{
  "n_layer": 18,
  "d_model": 320,
  "n_head": 4,
  "n_kv_head": 4,
  "head_dim": 64,
  "d_mlp": 832,
  "vocab_size": 27710,
  "activation": "swiglu",
  "norm": "layernorm",
  "norm_place": "pre",
  "norm_eps": 1e-05,
  "positions": "rope",
  "rope_base": 854000.0,
  "rope_fraction": 1.0,
  "qk_norm": false,
  "attn_scale": 0.125,
  "bias": "none",
  "tie_embeddings": false,
  "parallel_block": false,
  "extras": ["local attention windows", "shifted keys", "gated attention", "exclusive self-attention", "value embeddings", "hashed n-gram embeddings", "an embedding shortcut", "learned residual scales"],
  "init": "uniform",
  "init_std_qkv": 0.0589,
  "init_std_o": 0.011,
  "init_std_up": 0.0589,
  "init_std_down": 0.00609,
  "optimizer": "muon_variant",
  "lr": 0.0115,
  "lr_mult_down": 1.5,
  "beta1": 0.93,
  "lr_head": 0.00326,
  "warmup_steps": 200,
  "schedule": "wsd",
  "decay_fraction": 0.665,
  "decay_shape": "linear",
  "final_lr_fraction": 0.0,
  "batch_tokens": [16384, 32768, 65536],
  "seq_len": 2048,
  "doc_mask": true,
  "train_tokens": 312500000,
  "steps": 8713,
  "dataset": "wikipedia_en"
}
Each number is 128 + 32 x the weight over its row's rms, rounded and kept within 0 to 255. Layers, rows and columns count from 0. Numbers have three digits each. The size before them is the row's rms in percent of the matrix's.

# layer 10 attention value, 256x320, rms 0.148, rows 72-115, columns 160-319
103:118090147123180154111154123146113208174110184097098173124140114110140147138093153098103216098178101092144136090146088122123107133128093132147102082146101103133140108170158047145106101103141134104122122150166156138095143069106074135081152111146143136130155090138126137122166194130123122126099110157148089091178107126203209131116154138082170098167162150086128116221223145148176157172148115156152094130110103136126098129123122115136173099102137136169148143102115102166087159192128161
103:074103133156135181105148141120126118116115153135203121110148122120092134109114144097122169174056144085127144099103101163100159061149045113124087146137079141190149126135092085147161156151099117100193145147150156162119125107171098152103122126120095163145108114107100168140166141141109089072122101118129117134106123145141121153098091121181124145128141119090100151116140153153108098103121124111144115099126126180116103178098151150218132144107116148082104109152153152150092126130062048
109:136092173084163138108111127094132129151090106153106166126146100122116132141170171146101066106068220143133159151101124170124088148117107136068134178077143139132156169129127092106103151108136129118135127101089138108101120121137155118157114179152067130108147147121120097108062147092095159106145127099121149162125183183115121204171100182135151076192065118137156182104096167109129097140161188092083124132181126128139139092122085104118152154121077114160171060147113118107122116131175200
106:124107123121141148137139141115140159073142088111136130082080146052145126188111150126090162065107191171099128120131198166142117101189144140086134103158079134074189150163126155122137115096071209135125113129120113136093117152174069129128165153157180092095115190113193108132145148121145128192203143112077128211112171157120107108091109118138090094157146135148095188117129109186174135085146150109112120131184101142154108149115155086104145138107125088166159137069137107104118108138094104
105:157154103127140138065171137056153104150164149115089155136129158148126086162144110167153151066202090127070116146146129170114130143132129145106163083122119135157149116143162141137205093134114121209105151158142066180169077125104155187087078168150155167184112131097153121120139136153150145128162114097106131160132072135104128167150138084095133150141116112204097138169128145171080131108153114138133129146130109144120116149172141104067067109173106180137132105119121090151162144096146120
104:102150081145152113119127174137153103133106103139182114135115171121159145053142161134102147192152113145102117222119150097109147152139107110139130118159089175096120123114141100115128088151128171108162098091143127100180080136110084128090117174120177139119147175128062160096115150118184141116098115168170116141133132109134089127138116108088098107115132145200113122092161140090091184111090122102148169091147210190141148183124128098136087154204174170111144105153124175168147082091227093
105:129213125142123128134125130121109180172155072138135129149128165146087097151126098113103126172086129166164141094162164079125000081175127151094136126062153072213066148183119147154129172079106132123102108138103079096118178173064116147138050180091142153106147133097123127127148112106140150158175110162174168128136119115079164140192123170141152132113107115130099075168123098121140172120097142118134129130121143111175145128147061072136170108079145063155116165151122169107180142149055075
102:100141097051104159152092157147122118119104148094131127110147107183124142175146106129175130090123116120128135114127089133092163116129130156100163099175125093130185116069133090082106099099155120144109123103104142133156150148123136149141110089135063140129134085134094148156162113145102140074127180113133137158137154156128233131171158095155131160081110131154106122101135152145165111151095172090121129119106140129124092161124122116074088137148091106079029132136107077144090095126147077
102:177120108162129119074137137182162152138116107108123125129182160135115188148160133082146105120145127144110148144159181095167154182134113161133116168083203085169097116079088049112110098106092118161169103156115101103169136130113139170130102132144105097136149046130098096126160106200160108120155162155117116156163154114145130082165131188160116128199160134120107044115069032151166183195108123092123079108127103126098120161156107131154114107148116113117128109114127145142154165091089174
103:173140136124212156083050136139079205134156161070077171170136137131088173109086133108172149122128103129129154196087062192105163156089130184086169091109168112132174114086140103136106188122162105107146149131118114183122104115081076137051089138118113211120150091154146145137133074147146101083076068159094167147096176102129162097121123125098114077137141117126141099127081139106102123090130134122080129139124083134189142115198211106150172081110111107167192196136140145183147074174168083
111:157133148084108088168071136154162115149132200096181130127116154091117144091111142088136119130106118092138136101130085150091145182112180076081215083101125115130102109152180154135101116123129133140123171101110098096160166121134121120091182076168157133150061133130161183131154158102190157124129098105158097134089126168145173109133154087135045167148158128120096126154182128161141103122154140104083134180115084134166135137075106055122088130104104169139086093132116120174152143105128150
106:150113117186060117097096161184168134099141125080107143123159175123138156112172160151076087151157155094145138138128142124131165104104129139131160085087170110131125087114089036129074130113126154096132153099119134153158097152099163115127178143100096131117127072129125102146103150147107099109114139127084106157102123193175173130146118139094174144150104094097133091098119118107175159177128167091158142107108139078172199174079144091134126169170150108114095192084153088174095048096128120
104:108162126096175132135176133145062138151118098092197162122165104128140142125093074159141131084110125167125166143103131128141139097120103135121140096154051103100121119134157166108161121129085160087158156148126061106111131137150151201131119114118113121129135138117097155142098155089145094101179107105088169150176084148139127070127167159122139135063087099101208160133092083133148120076156158109133149160178113129104135144126105116119103112061098143134157108138126116173134100206067140
106:128141125136173128103096129052136123155089144063107156106158124105114170121046126163091140158150107103149110144147141177069084114117144107089151146137071144132099096145142200197162130155099094074095109131122096165181106084077122169062051152106138141138097159090169192106134125092111121129131091119080093140162092069132173103133171152152092108122075133136152164135220090139105179081209177146160122212146099115039104086124119102125113130168102133145143140130136072146170157129129182
115:066175146132149189170171127163131140109112142166105135147129123142102116108086079088153088140071168105105166125161148151121123160127152163147057151112180152124179097122131122150086147113137113087162134089098117169148073120163195140118169143126075087143159085141110110158020138116116101161121180088095170166134172145139169107174099137123085128057087119113164137163125160055127162173098114105168116103138143131142167112163137132136097070130147162142134123133105115092155119101167123
101:139101168108144087148140131151157128196169177120082184133134167214148131117115095116216128078178087086176116113126117180152152118132112094134138105104141149154142127081151100098114100093157149161107147176157127089141100121094071143133101130133105116102108127148164194070178147141148091127107139127190125132091157113110139097129136105089142156107110085160117115129149065139164212085110086122091122117179132167109164144111090082084138137151056135091143125161110149111112183182109115
114:112128112125127116155122132102119142162060132130160122133210098132116118086141115096135089067099138094087149135131131098113093155134156111145115058122143151107117110107146116099099071130136106101087096096115121166134161098147159118179145151156091091114118138154147127148102125112174114118194113179145169135091167080139139105255126085143148072052092070170180105124170164078106123150111141174133120140181146081064096158144098132082122122096122145150139085116144159058158110106079158
105:137142135145163125139117156152103106131175157114076112116092110095096147132154109092123157123182132127141153108095197107177170090181156100169118099093114170118115100148171110143124057126118145117137111140178111143100168106099163159136119102083118084139110101131189101157113132118120172186127188110116111092148119144157122098102122150169109099156148119126108096167102162101128163182152111112096189125084083128153077199159098110106209111131138127148108185092119090055172142126143125
102:141119182099113112088131103150085091087106126109162102200116143116176122148155166101090117135087161162166168139172116085150131190103158147114189098131133122098130129156171127148095111103207122150185113089153063110195114159091124152129084082129063184125154146135152114107131127166091152149109070140085174120153103149097116123141090117134081112142139075134161137088132157146127116105134119176167077173150119168147193096169141106117135174103141193097093040130109093133115142106124077
101:078146161137137174140097158079168127172115115104183125108127112131162066115191104153064134163153134179157139109124080141170086155103144089154150115093102126106100138208132165168176118088107115084153161121148188167137104182174094127136129117123059134085129172120116205116102136116092147110138129069128133168129129171105171199061180177060080145144122166089133166133165114148087114131156194115149101102121130110131111083113119150091113147107112101132139089122181140110149118083189130
092:189120131173118119130139138085088140108111148180135100109086114082172142129100094134157103186099093094153114103163126161176107130132108144134098058147122106140096080159113093107113115156103115103137121156151171116151127113099146121113143121092123160064114103145182156180113108164152142107070132111118108126143106128067067132083083142113160161190135118111126136104157145169107179187135134082114133140094128158227112098122101179118172161143104126127107120121081144153114177147164168
122:093116105114119163098132133147168137095150111096077143105161111174136063151179133193161178109079169168172154123150060152102147178099148079096139174119130136146083114117118087103165096146093139143101133121104196166147085158148141074131120120129196110143081041123098099056146181126091139139142155151135082131102164103148081125030132140132160124156154164091082121085151157116150073148125138129136141099102131173072120199112172045157108140165111141112092155065169122152126164064079163
105:115094143157156148111164117159119150152143159158146181140100094163127179177165144151077128165112136139073145177155077151164093128162130093126111143144121102098133104130125163094151133112072137208109076120091177180142178091134116060137107081164131168099116086138090073123164122100145194102109131179121115122078152170138181140160133164139130115159190165161133113068121084137105141186177120104140110148093071104164144104113088120132105124151151147115118093121138093162105099184148139
105:120128185145132103159128112153115112136129146106111152137076139083057130129142142149153127056171080100163102136151186132181147120167158174063137099111109099183126088160111127110184119158166095116097083153117061109143133133105096162133068167181088149140134133098135161123125127102154132117101104170145153152144147067080140107127179127131101045137106120089118111162168103107127169135067200089131116136124160123117167157168147131074087105148080123168177114191104160096186125167175081
108:082142109123114137117131141154121136100187042141013157168147180161081087156149153158074190156151082130082140078153150128107109146150105147187131105141132083128198131125153142115195124149127119114151110136141116139104182099160154134137126201117102128108109104162082149130093150077097097137104167146122117144180142159093129164144111179127109101111115157136128113120146142123154087154129181149030123127139125104137084194183104105111107099139120141097168110130131111088113110145147128
098:128092126127136154123122130096109062106155118118128088146127127142122168141128134124091129165059116113207154132103161099210128127057146106117159174123114214096134109089129106145164156090143120104177155093213147164170108083093114101107089089136138050152153102081107157192168102080163111155099110091152108163101126119094111185126127187147163161141128130146112149120160138094069125141154153106170106080130112080098170130104129163128143093127137119117085173119140145145111140060179154
120:083130138122100132150138194126093085093143109128088168090137106153166098132122125111072104135122118152081138066150138192106133123077139123095103083130101092103198107064114098154136170127180191142166065037106158143089086215141102087136115147088065113076205136138111089132099139136123133155101140114085114181125144125095084095085089187088136124137119184121143098117130087134097143127113154153116114153166112119122148124114184129134151156095141179141160135166174081145144089151155127
109:121119128130032129148170096065178167097142127103133154115154136131196119141097138129086154128154155084130175163119123052106087105146111131081127186115183097145136138184110121067107116127066122157106121117077191115095145130148097178135148163142086099143105096124167165118106035161160116139109127153178140134139173153155120112123116098181128125169104150110118169118128182122139139076161114155078094181161093096146118170147124128127106113142179076132174044109123131222104092140184167
095:119178105144088133051050121102158152138115148109119191097127113139124108106124167153123087158142194130108139136130167157097141110121160111115076126119162140130176125182154067124111155108095086129167140164116099140119139133159169075163131121149125161100098081147181149152093129089118104187129102117096156148112135116169118094116198108107139109111078179120144107069121179113142109126119154151080173134175136150120097152101159148116074132147124105144140107069111145105132096093141097
106:147172085151148117168098081071140114094139073118119156125133088099125154084136123112099177135170101148151183097110138084160122112125133119133128141150122197174166145078128162159147155182151165130136156189136133122164145097133132093150168131059168071122102173169146202141088067159129079131174160118135160124108114143134095106155151106139073111193106133098115141161130131054113096168139140080102113130148110168122128093010103116122162154043129132126094165112137141088166096165140159
108:148111178137112132109170126096131148087084186118149051130120092067179107159119178141143141125161130110157101103140142072118140089143137171128126104149120138122172138120179148096146163170138104140077042172170118184144195138111140102074114133117112134091158160163108123200059149140213132157116104077093154205150181138154114103143081130160093147168100135155204173122174082112109100155103154091127117129054133137190079096119086147136108177135157138102099091121111107063151152174079117
103:115155141104076186100127149126141104145088101128115157118118115169104159160156099159112118101107141138117127120085152122077129107057173092149104112164104171142134124147113097109110166136130135068078131063051137085087135164139140107073102117164157118196153136125148150175161173100087139076182121105139121066132115126135138117143135091119103167145165128141108134175107178125187168114120087041098165138104099166137141166098182149128082174151149159096197159110108161134102142093026116
104:138078042153172141116070152110128105086117092129109154101125138124107155079168081087097128120148113092137151053097115061096145116126138090111125113132133096142098058151137077102167119153143077130124134167102137103159121124083155158134111117127087075117173084154156164144202134128185108171108113154124149107119120093133121141117094100174074127149128109130120117138128155080133112159197110149194142114132080127176108138174195112131169123083097101097187101097116128142144109124088172
110:101148145083144120068112117114132049110146146160138106145121094145161122112100150189072083120152151125140163151188103124085125179120098079091127179099094147123123143137099139110151107121124172100116125118137137104129111133140104137159151100123109139126109125119167159128194164078139114160127105111095061117099046104162110125140127079073095120131128182150139058170127148181127111131107105117140103150071076123065198126127163112118126164075194106194129176188131122085144140103158138
112:109127159117161091071104097191101232094164118114159144154187171141072090096117105136181108137167090137138089116129067097147136070147145084143111075100172067116147180126043162137133125156128177183143117126146096125106151172138138129115095089165181056171094122189122125140110116118181126060080210161073111147129170073124140165186106122153147073139127122162039143126153155138124112173137152171114101133075104122195137172164145105065114161119111131129150164114101164121123156103129151
115:186135066099119041130132170129186133100133178136172079102114129087133159091108108110143052130136111139118115109128162043122165139116137163121118164130177107095111097104150160160141126140135112159123124142083148121155124159119086134138139110142110145108126091138155152078106119132157126143144154102094086170131158159112140158185099096091150099048137117158168170148130091092118113155109182127194096129099135163115155035082124171112114181077161189132086123215151107122144166047161099
100:099152160145104134103142125076100187142130176141117149111118115177116146127143205092121129091136153050095152084128135156121183142117098034133166138103099123107128124079179131088114141143134130126144043142125122090148156122193144107098124085139099131179080095139115095083140141102107145101048085115087112132137102122172166169161112174111100103198075134136178127098196171145154131119122140115145165112119105133096105091122081140129110177192118147132078172069112177164139118138129129
099:151180135090122072135141128117138102151093097150085105129083095149141169140123132142169116097136082055109129070171146128106087090133125140120151175123058091154133212114145127121119105142089176097114160108108118129124109137106122096099141145174152129146149150173092146071179166143027106114169153117176130178147133121118120097155099133185122141046132098123094098159085105144172179143135106104137131121136153115172115165155141104092065139150183140093100127155140089155117095087104130
105:124139122138191114147116150132153100165092065110142150113198139156128181107187127125084113180172165120157163156110141141085120081164092149115093072102196069128113128109118115146112113126141174141077133169156086169108116109122150188108109160101108167104112088137159145169159163101121141099128138170099055108086105115087184065070113127087081177219142122120144117117114094177091140119111166163063140140152144094149088154132138181135153190105119084116162107105129110122144141171153133
113:163155102204072115074206167072072147124062115128164139160143073142100131120087093069128071109138125069158144142099138121065112135182128168189103100088159123110079097163142118073103171151112144156177114167140086172104200106150142058155126148106060157128100162093116080090133096048143154127143144106113110118072111160093147142165106078086133111088134139127161148117144137129116109148130077134155124122112114112103149110161103123103148095088100112159129129109128112122171117153149139
101:168122160128109106103137123099153102115166120145109127090060138105091167158133097107185123068116115123132103101164162122120135115124194121129160165102086194159115091114087214216178171138108106111147170156109133119169122132086174086094123088123144082117144070100127119122125134088105135147126170150156133121097103017121129136131094091178231061099153112128111098156193136120174118119116099152188101117154158162092186083102119134162096134143114112134133155167144120117162117181178123
113:116100148101145138108140160123185131121173100124136090153106140169120197104085080169102106128091125102131200114088113071136137150160085115129136147074064107148160124183189141162130126113143109132099123141135115144151221083115159159169129156121107110181109179127116113121150148111125172129112141157164120107110072074126118132196053123114104103114142115156160098106138144115100119118131135196149121131060136096121122108218076109129124127167131106132132118118108074089112138178087094
109:158092152147136189102112134105096129124212131149114093098095119176060183161179155129128138173138176115088107047145105108146161066114101152133132082097133141126099100144086083096156127131159103120139103195141146131107161182079104140108084133102122146123123115120158128108119088161135087188109090174096143097098115106103096135107131090156121087180110124114079119142089133101144104130137138128166144125108149120183084150099190157130141129078126191126166108140129156171104206146118095
107:097089112154140115143086129129136101121148182195083142119038193143124115146105151127165110115106131170101110086162161084110151130163181155122101111152100119102073075128084151079130133105168160063117102125160039133182152169093096141108138065137141107147124165180122147132110171177133132132107150099135091106092119148136166075164147138121126111124145121067137160098181131125170160145150092151160133141146120119105073094175089051085158108082156096131145146140130143090104086104159127
# layer 10 attention output (transposed), 256x320, rms 0.152, rows 72-115, columns 160-319
097:067140197118135117134106155156163118144134092197129137156156114085185109175127102118135152065121153163161077146111115150166103169158081090154155133172114108140119184143145114159187152065198100150145114091078073120153128068146159150127107133136143131093147184151180132122106150121139147097132068147105150082190150107115053089104194090123114115190127112118074121099055097136155080056125092107109121144101122135134117121173104137178190098119174104127113127048100113143135121128117123
104:142103062110080146117159163108091106160083115100053112086102133077137124131151134121176190144098158116164136059118114092117048174124135110116147133103144085168132082118123106166164090147116099140166141134104148127107163135064088141135159102128076183188100102138224133163060082135112162088075094130143186142163091080136168144090157116103069094170122120123161144127123142117154135147160197149115146163122164164134139144112141127134109188132176122076090178157160125110163151149120097
102:167073170130118178084112196118161120115131122134119124176137124132112114176173123122166080079140129133160123148182095121170116155128114089062133165136131089073117117137160059188177120141171133119102153133103115130129178170155119168183118117146110119128171160090079118176160166193176126088151118136130060199123087134125134173204143129128115127083087136104114079096135143141181151112135154151168108107127134099163116128136134133094123084139106185140137070103143125116154111035134201
097:174117024170150134073184157087090130118148076139124074119088123156124169129160187166175184140185107086131121112159150127059050144174136138116149156113116149089127104139051117088147117175106111079154152172147148121130174155132121156165100140166118169143119148080131104104102167131116139127092086147067059137143147094122159083056076127119070181006131179142106129170101164169122145113144084201109139113131165107154062152170121111119062124114148098143113149142160144085150123095113114
109:142168108165123128099103148109161156109152130094089108102076189104091098147134127122123152049166194140101129119189177109125066157099081185093136113148137161205125151122154114112133098153159102128131107075141136118150064127133155084119164163140209059146091137140089113126126150166182125148166202102122138112150116137136154084142161135149154149083142110191112148170148089148119112147131142137104125166124120122153128116105086130098151049127150125162125136109084107143133121156090156
097:109222091117120081111139167124132123179206071115083135162128129172124110153099060109108184166132114095142146105137111140075111116072147130139111079169077097103156106170101113162069114054181124121110135140169085117140090091190155087149186119131106105108084118134123098144078154163186109171190133145108158138134144135068135142131102160143100147067100105119121143134177141176098142105130124095090142112109190173143160172182152089126103089172111095065119154126152134132164106124178067
105:129130137179185070132034126158141158109060140116106098121167141182087127121177151120125093084093083113129082132170119117113134162128119073167158102126129172127121128175134094079143123190089120195102118173172131123115131107145098174164107122111047122143121154120151135033106135139136099085092134119145164122236137134152164082142097140093108133078162129110176137134157173110154117149157144136196169130124157127093110160121083136123121169191063205124165112060127091127099156098153195
101:133123131105081114155217124151137177131180107138123098174138187101122206135134113173124099145109176109143144172164159151095147109152170109086159134091118126118112135154144117132134130115108079101143090140092120136117106083130119118126141120149154157138111093106152164146135145081123054096090110059144165126042100103121090142093125073200103149066097138133121115106113103107183131081078071116168134090125161111103198107123155154155104158085156111113110150103145122151133137175086134
098:152174156140118106149107159109156130095134116092173169143094092122120133143114132137134091118154144145146141167132180130134219128122110172082152104074137111072112203108165166147131093191096085105102116122141180119143079164127081083116119144116125092113125107141120149131076086119142077133138172112157110116175161122090129177098164136125077089183147131068075144136187140158108139102129123123140143087085137128111133110155154128135098114114155170133081101138106085137103091144102125
092:144120133119177087120147112123121191117158122099146134162123166078162085102085066127178055165080157158122114158115131139129131092164116133080208105092218103065199118088181154104111126088213114109102122158161187096159116160119085108134110102066134100126133114112117122123170164112123072130096178072120173133092118171085121112101148201113162108110110144062121068119151100128106076145137106148118144125145135080153132133134156097119099142110136071206153157086100105097101076173131116
107:194149128151139082144078196141121125100078129170152152174102124131091127126172110112211178082122165134169148183112115172171101156151146150098184083136169096118145107149140043117094119119145144082109157186122093087144077143134096096137131124195118193127125169142228123082192170180134182149157154139112135103140072141145128082107092120148114128179154133163102081083166155114122160145128112116200147124122132132121150050185111119079124124073149123125185107179108102135127113155136135
102:107118142126111080133188147154132122124155155122130111153134035124101121075120189127120141128134114154104180175174117121157178129099144126157160105068123158141102129167183170143127116097129125153121126103118105144175066145069200196093077136167109177113151121144136089122101117096148106042132088136065196085062151147134091134115114121151120082060134161109132072095167195139145117125082108101119123104136132194148117131099147144123078137155126095134153162119155101157141075099113051
108:118114084077122143102098168131107106122164094149166147133140127083136151140102117105161175168071127119142056193101137132169087132135157124134161161107192158093179176187145138149145157084071094144139123138168138131168120120128114111139151089088103120045066090138122085093150179168101148120122143118154134168154119130116194112103149123122079107134119120080106126169071071142146146110096107126118148093115125175115112155123113149133125150136195132147128101148109121140143138117118157
103:158164094117114151191078220112153100149087153102092122102117126095123101148029099110155103128151082119171137201091132128106050140164077153119105070114162168155142101089173170151123148138174104122128111174083140122164138136127123167151134057117154148107135180161199149127076155152152101100186185134099113110167090087118203172192109145104081117126105117102168114082168159145148183130195136182129122155124082111130116140063107156130156129118122097163129137108114117112174154132139125
120:077095086142089089138209139189123050119135133101131146130156119116122145096122126177093190115040115128128123073104149121100168122143151119185051129127110141137126153097098174120135062108149090182151134111158127097171166144164151120158144140160047160168191120106125103129105132069134116098081112098139144130140212135073138156116105131074097140165090155118134129139099125124127122126087148134120170115147148174139108178130113147100152111136145141066160138081117183131106032062174164
102:080155154096164190177144120228147150159103080154143108090141074099148130135089151129152163139108124190159141117118073173098113118114111107137176121154107099140098113116162147042112125088172134144134127148192114089068065126099149087094144155128122067106090120057107144170113127184148152107129129144116135137127098154115141145107136185136091126129128168086112119136160169079169110109155106113135169128074161159166140162117119100143144147073090120098183120072100064040105156171173138
116:055097103099119118163163193124151072067143161127128134084124133111117136119142068151064118066139132050143093200139102145126075088145095084194142153146116091105133095172122067106172104110137139159069109152167178122115144049135150126182113113196132162143178133119125142075107159140126140126082111116164115082164117160115213127138100140144121123101123197106128162102104137125157120147124139155154161079154149133109144175151169076147154149158125228134173145130156137186103123130190135
100:104154108141125143098076092148131109120129109112112096137097110127085108183122126101092099085154167199148169147170118154123131129100130079181102133084127130112087124096086124157153163148103154079133138134143113100149165157174148072098051134125134130098143106092137082088109118128081120171143162128107080157164104148106123137153118069054104115152095120204215190181082116148138089158168064140107142135090122167157119131178141124184107170096210156110123106115175120113072136070086152
101:157136134103102142136107109110151148115128123136184163189109127102074148098075157106199074172143159095128105089132154093143127125117172109163124110124125130093135140167161085153088143135114154103164112133165130088139197187138114156123140092115103129163079119093111103062212074119168139105101097109114112139118149121101179125147094128114116095116154131110079112074076083078154151151102077159141158062172178141120118129180136097102143143128176203120095128126169130121153088151200127
097:134168158166170150149132098174088125088092119151113188093124187146167152154110112193177098150115161122140141166132088202140128143115125115135129139162148100136125102109139116102117169152129162121112154186093072134153149114166158150102064071111162182138137118146122126113135114117116120138145139128085156139069147089089107143066126122146119142111072082113149074173168105070144121173094074134194124096132096156101125116108145134101144170141131137116114085175116142078142089100112162
091:190094150133132147187154137129104138115103190086130172088152095147116176145136137145152091132176135177076164143122148112107166078054188138152082100118146119150118110171155189091162187116215064144120136184140141133122057169135117132095114142120108120167104133183123139117160180114190118182126102133148104062126101125119106121130152117108187169170110089091140045133117156164115096115100108143107129122145104191158101140077167118153133108131130132155136097142102128115181166090082094
111:117148160113160114097185115043128169106153071121097159152120157170140136132116120186137147127112143174145133133124157116125119097111136115028162113092115158151152105135140177165127143094091181088163127169116106121091159135193172106107124159042133076155156141150179153126169126148130115116154122122134146146044143131104088132096129141092194128139121081183126067084092139126125128140111125104121122131157095120170175133114217074123082170128103097177137108160138115067127098078157070
106:090134089136121129145165118112161166164081100105126132065148067038118136050095144118116113140128098100175080108138134077111109111155065139117178079136098107174170143092127092144147102121112140140127114157140110116152128176173136130155154095144160198162153064128145150156185160188103173132076113121154202152086131127116145116146122169184116195155102147101099162179110109108122150146147101153112105105127096108201153139090147141114164133156121119118151109102125077116136137120169140
105:108143133177133125173122137144140120117128118166104148116132169160093093124120126051151115165144111099134074136126124185114118127096120096120172065109140119152198059139104084140098179072130128113088125148122145127162107119109155105183184118157153155090133175096130119120111119093188068150146137151132119122151138150129135174185108113158114113107065154086124179099066165139230103087139148128099138094094147098111153211177111155130177129127138209061113145161131109151092100127114159
102:149112151127124105111138148221178166119077065136132153148143121113169146120183151178145120113114095102186133120148101171106122096074120150158097171058084151112147139135116178154132100150093153124058119108077134098151130108193144142198190118098143145158098129125138125164165131083122088145109117090154078100101172115114137139163177133097056135168127154113145123133157115156127121152171068107109133094144166162098114129119134080129119163119166145083201088066147117088190101132083185
096:152134209113108198100125094134166124164098141117090100101143145114134107138134086181088129114144156077116104165080068071150183074121152157110122065127095164175108098135158159152125134156121150119120147116179151093160108175134153119106108134164162066151085121075068106137124157144172124094125166108116176157054061137125058153114146137065166126112123127138191144171155177104090154147195110119159140126153111096134203139124131147155139069084127093177109112125118134144130124112157124
117:076061106100148157170156138152094131147143129081098096127074144162093159087140119079116127160135115058120137164189139139176110127133134139109093182114087125086108098121084105166147201082116166094165082173133149120142159096153142178107121126145112142107097127113114129042150150135155142152150141150080101113022160134101144099149102233113044119056110202119115121114163154130104117107135112105133100160164172113124148176135163090116140117088148159124159148089164110093122118097168094
107:148129131179138143124155189112123121087115121137133072061104132107073142117132127094136122093084178118082151095192119127121101144135158129118141079119143158197168124129143092141154083146113149121124075118061180140122175169177123106129140077132113124195136131170124116172179100106180139094155102108125117090132128152056139132128165108141085102151117161083072097131093146122213144085083106131083096103109125124054113132130123095090079171117152129123144112152141190132133168085064138
094:107104105106090135108151137067108115128133140097196098155126172097140101136103152086103135126180166129199094182130146133121114145137110122108074160103117121102088124146127151155132119116123130105116122129147088059100151168132101117190109116147111178118131107092126110058071118112084118114120160117084117183114139169114193132124131136121121073151137103108186174124114125094146103121133131106129097166191151193080128154081130161120119131136072093155084102087129136134144113162123126
108:135097086190162132126120129111170172102148116125115101110106131125132083136158131120097174134195048194171086127104143161141065131085179118138102126158145202154066109145111103123089076137105094134151116152103141196131121098141131138117102148114143104082169133133140148129107142128134086181105125180147105109151125199133157123136168162122126106162078076095140143169152145135135063115190203104139133163120076123123173193082150130099156131124139105095130125110119152132117136150137179
110:161034111114110130118100129124106111114136071116124103162167127187125084191176144132134091106130088168131099135123167154117146175090149125127110092156127164117143132116117140189167085167116160087125167082105176147149074109148117174139143163139153154102145117124130113129176093133087112143128176140111080155101091120153093213106110097212138139122128161106095063137134112140129145180168130142079080207077076103092093104190110193099125149085188079110119125125133094100121144123096166
101:130168131064163124131209136090152094087166067082174108132128158064115143156164149138114158122055124113156112150150084158136066132117097065116172143186163163158068152126134183093156088128151153146088150096080112095064143166123136088160176120142128132114142184084131156073096183171144096088112114090124118131110084133180174151137096107114119111169189110122091082150139160107174142136136121217118176150206105064128133119144127117115186149128125166143131048088094158142125137076137098
107:108193101152178110144146114108171115107135103116109120118120122049201120093131210144086081166113147097083080120114138130131148093111126096148137119099143146155092127139120137091182068191118104071101094117154092141119156106125137121120129157125186158090103172124129147192114127173058139125143127142118113194173181145121132107185134139146099166169075093085143152123167108119132093178121122063085141117139163118093108151115128163131102157137133097118097150158153121166092211078144091
113:137137108081164193130123150172112097086157135106147136130109082114103133135187124114143118084141182112114178184159144147136118118109110079116067128149146114164132136183189130122134141097106087148142143151166102121127095156120105108133123142125146185109153160169181133119124139059080169154145135135134154105086141101093117080108167091113088174052120141156164177134120151082114168064204092146077203193153114176090119103078147117104126079126123157125107065121169109123131063102139101
110:111130131107133155093109183129093162107117167108193210131123121103160140138139186029097100158181064105177079116118142084102073167087109145113151121118117158097153143136075171165137081140121146124130090113100128182172114115134129094091140075094148086104145107124119124105158072103176115100150104119189166116115159136165066128110135126160127132124102163144058143095177113177163144166140110129093117092141123172164134114091164126187151127169135120147118105179115115150078193136160140
111:136107155139080097140083153097067095103121155151160086173114105176077167118112137095197074148140124077151105112090160133128148098176200171118080174142168108122142116116149115141164156090140065102101165118122116075175123162137096177073143101222149100097133145162141159092111137189111138125125123120133062105140131119111123129133137118126112120051122132142112165154135144156157128188144167149182114136138158133096141088212110157118103149155164133106100128162112146066097155151104152
099:169143160132113142126203204144149190071134177145141130114099077130109077095072160094120115098184152167095101107108137092122137168093113133131048078096113093157100154125109066151155137104197112116130124142118137108072117117097128184117119101121066172053111119071142125149119120096164087150110133140142149131147159144130131145110118161157196148162132105114099176150092122104139141193149107166099143167153128120115139073123126149207211060144128159148164087107095093162130100159115046
103:118096149189091069135127114096127110165107097193093131205087122120132197100135131162137077095097085108157195138157124115128122146133118106121115188137154097141174141148127075144081099160078133082091167151105111130154086125132132099111122176123152157140158112164153104036120112122083115138161129105094124115143070118115118120157112100163092140062126150130147134141133108131149182137120084126145144127089185103152170181152099134137079137136172096119174104166122073148140149177162103
110:107185060091171137133116106127146113099097161067128115132137114121125106111120201130153132092156112131091171125137075136050153146087095125085094132066122124160110126121160133045161087116079150161145101144102105159167134151155046100128184130139080113176114149191046111136109141132141123107155126114137192139135158076124182062086147136131093106207125138124166134131155183087099143134125189130163129169098163075193139143158126119110068135142083147125133137149126104100171169111114177
109:120083126095085161127125170133163061114111125151145093137073088148094142179125138059072086159149131107115125187153147154108160108174085219083127125099100116111070125135158093154192133150165121117116082150130123152129170098138112180125130122123120088083127103119154143089132137181065120127123178147147123128136083155124150123199156149125096077103144152145153125107112129153161140167134156133116131161097089150157119084152151093157113138178137197140085150114225106116116161086032134
096:193106166139113132077118158083147100082200115149156103161099201168152168118169100096143067098135049185155158146070132139130146166127149138136174132107149212128085124124121147149114134148134120109199111142161152096142124111135155116136202103113139127104164123087152108073071130160109097151115148110162137169141079075163083187123132087127141102133140051085171123147127131122173150148140125139165115125111127107075169158144141138107147147114085127167097086170133127103204115137120137
114:131119158121132130128189103185142130117141122172131129150149120083170161122140155184105085156057091094157135084151098103103116121116112087188130156111166115124157111131114139090111141131165140211096161119155089166171172170138110199153208101187128146058156209149098099083158118136081163131111115175124120072155105149103096178165112123140113097156193118101139160079091117097128127134146125186195093103136134127121089060133070147105169147131104109144115102091129107133085145115047127
108:118140160204152151123123086097122092060165133068216102081106151144111114134117107069137112101176144136160112093120103144117128118156126190177166103202098131096151110069084188115103134139114178113131190186073154090072148184142108110142078123088171138080089141120180133106161140171073125110147163123135081144084114034157087150118064153167142118154113146155083120126142145186080121085167160116134060125062092104118117043114119130104105150123103135132169113140141156082120164133134112
108:126121101161148149100075069085122079096193099193131161118072131164180149164093102116133100144094142150117168106128075144114136138111162097146133106142140138090101112063102127103103196078146077099112143123135077132137191181085093100139149106143123141150119143123193137157111149138085097109114095051124105115139086160160136125142134189098146133132190107132104192169103113079130112077118102134136124154115141124125150068139097146125107113099174105153191110079136175130097144070088145